Part of a small language model's weights: width 96.
Each number is 500 + 50 x the weight over its row's rms, rounded and kept within 0 to 999. Layers, rows and columns count from 0. Numbers have three digits each. The size before them is the row's rms in percent of the matrix's.

# layer 5 attention output, 96x192, rms 0.114, rows 0-95, columns 128-191
101:467441529511464522457534519470523457478476512546524529476501434560527549505522491504554422545577468477417561481540465494471555529414512531601496472470503560462540537524537536443508330480480498
098:516490449491489591465459491504449425582593492479576454483483486390404481463540438471450485479566383564542535473398437566473440511527472485496556475429471465523515528468473433446509537501625394
104:539465503441450495445461455507496596468535549471433498584509524555495529459646428434447483498505484504496502442447505421548522556447468370508535467457490457528492555384524477557495434503455518
088:504504448621485480515509519516370518432492529414593524555505503555534551564417431503580499506557518469478500526457467551460462604467411438523507469520479483445544498559510482457521491517511506
098:408463481479538502526518488461493533491499515446510497494496529465582488483492534560542483408485550511532523439541452625516381493490498498545553497431475565552485397550515439559446493416501522
096:469501515546503448537511443502532447496556477571525502474509534576525423492453452517566512467483532442404468556547519461529491479564500461631439552652488465483428501672426522525435474467519452
100:547455500598447470475494477505495497494481470498452445497561498468498557585469450391445529456487483501461498489489517611522556504535497411514455531548559484528577498533485470518506471528520484
103:527546457464551464594455520500534411480494522594538512499551537536540513581518475446530574458482526420519490468489481429507453477533511522394463541434379553490489469500424444569519451452502549
084:522495463530503428507442517462478521510616485512538529525498549503477560494460420540528534491557567523568406421568430524617659537518506436502497518401463623557520559440562498480480559464508512
100:487434496471452587482513534542495511412474518533517529491487541523438538560500557474476563552419415516517510537469469538413473550491578455571425467505510535495486495379519529395604501494496484
096:465530523500472441497441497622474447432480499524574424575454491547502581487574523509517501568512496515554538530449423578533512521480506474535577470519557516567478514464546442463510580492468538
096:497427542646484478460571555559437419526489479566512468446540507620427494458475460460476517544530520441554438538566520459433525448503478565535442519532560376529449577531499535531526532528542453
095:482563375546485537402480503522551487477549493492520508514462464526467490553516527491591469495396571512592460511561505419514494436519539514480428487530552491568475547504567538510458460556371548
115:516506500486422580486444476529572460587480486549570531486405531512611503535488454512531531507486488473458523638581435425580540458582366500492445481492452497469420403401452526482480551531524449
100:432500561520479531527478466481526460401469490488455530506495512556579461402478485567497586487521506370363505582496496516578514521581394476528528487443456523523478447444480518566520559429561500
101:529492483575510537466557537490500454410470536407624463543469448559483419401544500476476515468472499528459375453569526521528513609469563538506540405505536461522381528547467512447494588482453588
100:548563534492539506450591473440445511482536533526505555522501479561483462513477434437582546448445543505543536446578570401491578604551546464500369532443472532536502562467543548529515497473511516
088:469582465456467501488474518434463499368525480481484527483533505506543541476536457491537503486458510476513438559487455506584528626455494452497511628422507534572560462558490578567503464459541482
094:540442621519448532539497497472444475507458501434497427575459493531494532525478460517445506582493461541385423466519511579447559606536550518490600513489448550486445559392445463460395473494534454
102:485501452456464539480589509558526573443564570506572510551510409396463547482474446529475554527478510501518511509481460490487412472459556460475522544486434636452516526482535539490447405506492579
114:596534505454525531616443469492553506574446569527432598509590508542494508427447479514433473528511461543542502531551497512552488466462477568423556508468477434494509592516595503467404442535475468
104:518479474536502585410414558474469539552512486476545572455467425521447483480401478539444515554600484486476455441484476692459561493486519526485525465446464452461503497593496553522457520515402419
100:521449559430485543443526501477508521513404410565483489504424516497553462491524411507516424396534503494455588488476547411506578483526503552537431468465459505512544445474437609492490481442496456
094:440434527518530510464505577500510543486503485526513517479539535489532408494478530525433462626543478524394447448478470551600424524500482544485562520509574430396551490533460514565459509583404486
098:544547446513539540462578355513463422457502511502514446438472406466475553533415492573467462593626437578576606438451543465621438494506517526467442494490555458484528559528506510472456503492439424
095:446505489501468533509480482517458498481520521535548536472485627474471551440512566566565553520462547502557535525476440519508491672467587596554414514577523542509508490363581451476452591479546512
105:492418485464532431422573533504486521459493494473564511537485592508498506478526554489503530502480576516476425489515521530453539515484463508398514362504430452486467386357536503482414555509472548
103:449478527513504542581545497543445565502583552429541467512476590502483460477408578450454538438591552543493511458468467512467507568420452377469611475490438498488520491506453560389488527476530495
093:532410557543569483541482487497530404502506565496559515470479455523524454535478429402582455445491420515488443431454497433441520473462398555516591575493534585495476548522545490527582463487479507
101:505525506455465515504523431483578485445508615371504562458549471569503495472435445453479500431500494479422585543487535591472495465458455493484499379531428476472486419469612543483479515468538475
108:522499575537506555438568514524469495471501576584539536511409414442539464483506552478527529493524456355401523542480520513436489588513556571498415481483510576412646466422503529479493499525530366
096:435500482496601529516506487450530478549503540512443492445558449409441512413426528538560579533463452548387405454495432599479529489471528541465530517464599451527553488476513457572482511456416466
098:481470491553563631487494543461444451498511432552479598415565510504538564492465494590523462539499540524537465456416520507423559524508529575583528513513535490517483501444537404485456463532440461
102:485521481573473514564524564566525513502418459419513465410549519459555453472468518557506460477413572505528426591526414536491413506392515589416499513500501455598552450504485380552499519519435523
094:501450426515460517520543442449392485509494523501632481467480468563501401537494499529497478495495467522493543487495531488563579613566418500469434381528447474472440437507534495462556526473463563
101:488512586426448508514495520442484529476489465494483522496493438480503420482567470556430503484470523436476530541478459458520605480562464509551608436416497493576547554556404371555516544492546522
103:546539526591468499451514545476493548545507395464531485539478527557525538508461507517452472511471567525542550567551555519566597428422424447500460453581449522553476391352561557462515600504472561
112:592511506533450467521549501468454484515576557554533466464424513524500480537553547440540461497470389552552501493558407513507546466623522455453425419561480450491460555432540504467500524546553580
106:507468524432560412505505469472562472480487463585473545512467575453478494393569526505506558428433546497439481511443492500393412491544441503411518488532546503441428512564504458545449452417490501
115:433536538510554483578491586525542558458547452517542502555536512582489456505495466426569504466487514547476534564446482446412435490421504534530569518525416559496409465550477506450512493484482487
108:538489552441569485494500452386548471453495397558459500496434472519494501509580479448464494544519349597550542507460563535495516435538555429392523494545494530500461448448459488534491443417430482
100:574485564512489464513481549534573455536425442501502483531470491471455556484480469539461577470498532484486512518570586465598509479504484549512558505439466513486484633528520548448541511439621387
106:576484517442515405556474525445459419480560533484549596486485515495493537549549437440465562519454482508548445499531461461578508503510451527499568490428563534490521504481516401581517530425552532
083:539481505456477445550440544519478509404520473580550489507538608508570473488442577541429478554487481452421517428449502470438434565510455400563502517544450499429354555470453550505434516467539563
104:516413563522485561500564547531494545528508505532531408529491461450522515537450502573384499491458519440422476446484583454454507595431492497578501423560437419511443454386476503500432576446456503
108:561439586569523436488463527520633462535484531501393537502467633509541542460498450414509459523427573492527448521491501420491545385506512455562492515556567534495487544508530509512444507556565525
103:576502462533545522486470479445571586545452480560510558452439571541523538483433543574551585485525479539492507446533497552536520472438517492496538483636497543441518518407463424532471474489463511
103:415510518516546532439449455449480478533524471435442432495444446475498477513537490500539579463535527558443548455423566569579595571512488432487600527535495565606446509476510446508514555412484577
080:475525501558440479568491462548448503494566552404447476578552516537546544449518423507469469526569474502489544496455455467525457521472377486522606472522429555543483516459437454534552470571531473
096:394483410517518566444512407550471451469538468497462483383493524615530491546437529454461471434453487460545538514479546473483524515484592425491461463569530437366467506588486462564484552553547480
091:431535458520534549470488467531455566575515454553515555510547492445405504553460506448576557503514602520531493406460615503521537556477495500484406477513571541495491551619526540542573456527415522
109:466504560524468519515472568466514414435482558483419426510536438523562531527392513465475563569508414468514508531489483538460571367532530522543454563594523483554534522546481539503561517430527533
095:480512531475574496525517443548513539480555490536615551432437533436488465517556518405487445492509599528537391433568464458515435484470540552522507513468596494467569587526430472504574488433457495
094:529518473483568489503522519465522549489526496397493570512495472518540556449513469571578548507516481543492403510568521487508625467400481426505625451539624492575564491541615467630396532484447508
092:534524477531600452582504620616569453402560452557487516544536459534527496518485492532477482452461471447522512466500414524440427405455598465548504529475412531472478535530443582537559505503566569
091:487456482432448397459470521415570481537427482501462512446513517443487587546494524506433492480498554580561509590500459543595486438424501545482520604529500489574501436445576473529455551484502497
102:433510514515475471542492500479497501488540445449478491523427502543341516481628457438592493460473448449459504503451383467473543520434474488471433451425413550530461633492463449557403479522499452
099:544480434522538500480494497478499475557485561465516536519528443508538501474427498502560507473577492476563504576442511482445519478467453563536502492472561510454472490533547470492609427503529427
100:487504591540488494531579467611470543502510534506435452559473524447485540514517474421450535511598523587396577557425533463445410515480493463442496582453424426456465459529523520463447429554543467
104:509483590412549526545524495525554490499495565523525501535562515542499423417536540566500612483476473451450475461475465453649444464556438525547443443549384535517506462504481561588560526421451554
099:500431454534419473516534418484522565469544453463426565513481517496408522574539455524457422538575581578554450531498577445541561461422517383627477532442557493484450496401553473460502468496508465
096:529460436502470565474551455476434504558579490493468529487588485501517485536542460491462542372536458477580496456465578444537452501487521438439484528608527413472525457455505417519538517480580466
097:426474486504434441498475521498470579486412463494507521541572448427553544575435522508421518431503528514475510520514593523423506505457549492572519553537510377588547397442479540549502489449535486
101:608446515430493510546501497536487480612443401509489558490495482560498494483425411540464554511540543521536571471498505458517484479540480521503514540439503547547473436611623456458539524509454411
103:416472540452529573491598432464443497505562515465513487515448456633477587493497436496613383473488589464462538526411523450526484490451516473504506540469524485487425505433488551558511470490519454
099:571549498546468444434492520466499523483480554471533489465468557512502456509501542508527468463489451447404457608542532514457511559433610461426519490435602514504499505505518478566485460569463478
105:425475503577480446529497518498468485490430513414430496523477525523504429478579439492536512458575437478490395526515470442536409594498509478525517603418543543483553574570548445544510470502515469
111:516479489509509399436472521468582545523510514635543560529520550590511511527465460533601503453532478590450427491665483461557509442500495397521539467543368527408448520517460519538467485537447559
102:426498520548597397475433443499487465539459484465517512457453457544514465568569531450449417498490551461427452507585516522659531427533533530479545417452454470548543495558466455457419424482407563
087:539558522552529524517461468453537513559512614474430468482502380570563514521465500455449481468584441457523530486496535493406455497458502461596482448567653481434485486542584474496447554475573491
097:467543486564477441462502494536561573567470451479462514555570486569500567504454431475581506441529450499520572460543604470477394398444439428547535533493432414624440333557499643485527458426473494
103:527481497540476497504484460554534533495459448401572436503462419505512491506397503536531593522509531415457444598494474458470537577545517559480559577449480492581489510425468513418460557375502449
099:525551472524561501591498445503493524594557518530439507505611433480460516417485467513548484507468500442553459506525493517511486504391487444474453436483439531539578634544612504522579478534373572
102:540457499503547484492475532505571496540456527529472458504457525549474494505559557488553448561493510558575535501545418480392452426502348477535477527542444597507472594466545471407524503526367490
104:432456524437408515442507462535528526508526473551501459540509416407542529589455592496427446543537545557475605500585579425555394435430466503476496557478457534536504430491492486428558529551467517
106:516522545481514627491532478520491497501451513491505490462530491623438578455504487425506530577500495605593606533452489424526504431513479565541423457506553447525390485516528518535567461378413603
094:569555473478476460430429535542483456469520529555494553508486459587467458460505539521504355526514426564565497465533501585494522432498527435493476481505469456573439541433459496388512522505479520
093:432473524573547491598529526507488511502519562463511483512494599485474548537483492472486452430479646516524533563468509496409435516427482523512581566512534440496472575583388552453552498503538490
096:528502535459530446531473488524413535583490501533440505449528528644493425424577547484497561466467529507515476534568490461594545514481495603532446448486555459521392506635587547503466493440613461
090:352489503474493425489492561411634490524531486417520483521475429490438475519539459446462526459489550579544533449516523531455523495583395453520538505465476438471455481445556453490483504441592448
105:547573518386458424496401484508531524531530531539437519464504467555495478565518469470403559597500517506412508553606441612621428426541502461609448480489514516450469527594485468557493520451495501
100:485597530532469574579587485445505454474535529465485512449541551456498502425436534461451625544549434485450412489451539506454550496498505529514504496524547507468530406571452557503503483407487464
103:481601470473459500461470514467578527533532447501395494494611550516542497457540532564399515551453443424579517513471509572435499393491498428532517545542514326476493483524468497568437421501475488
098:499519529416494454503485511496587592459516515514453505475442527466554555449471458498592527477479509510419608513508416496554437472579428493528523567548532584498547462464513511556545467503544501
105:464489557498520471513520534492562554426516522472565489528583427511508466428414472462552471491577558547520496418510549429553514433356535556497487495476467430569550526471500531522437567373442501
095:528507474553443530470470498386597546473523424497533531545594563523444561487580536593559537576525543555562493459417497539393563400456533497514573490513498493432425489467519481460407442484423501
106:574445478481473480574484506526551480572585621501443571476579553543506490523518582490483494512489375531539415489587510523484464493447469527467487467464468464510555587461505485458500530573459514
108:504442492413496481469481460498394457545542473562533476423549478496516516630626612526525490584484475569569533517583499475529577555575469511497500435496528483453532477523455482472454477514420540
123:404469477458504456459585514611526517472518412474420483556421402479513481450525583534434483461455501476561449459466441490489403484492517448521533594454495621567539415481392535449401493500491588
097:528524577554530535533493461469533493513483465489532547441547544543543505477599543503518498558446520505474519496538440533505544516490450585522489407458582475449510410676463430453499486554395498
107:435533518428514457433537514429578548526522557443520495558486520476484456530516525584498502439580474499533523476453498482580552429545470479491603480579450503501449409551403519453456459461502656
098:525485408515581487533507490480489523499479436491484500579542495434585538561493468452443510476485506599528517536514488493480490473503600481505582531532457503491597494476463427531568533517410539
098:524483571471588538468481504559528417530520502482554533421466546500435595441490511540537421499471472579476509479456456510463456484550487476490517481411486461556522531398546518560536466502467499
102:460527504546447512420541452576481444441548480443463493512518469545532495425489558428512577508519450439544397484451493400487446474561487531513491492540513443484390460505546514413584544501466575
088:475555476469515419494451575467518519532500513516506544489500602574517474465467523476500554507483518434436489578493491644412497500531367493515487357566436587431534486556496459543444522520515468
091:524521528493465544480451491453541435490555532505487515394507391487449506484509484521503452434480452486574489460475514549552502443442547484516502587531596487541479504467480434420540498384633458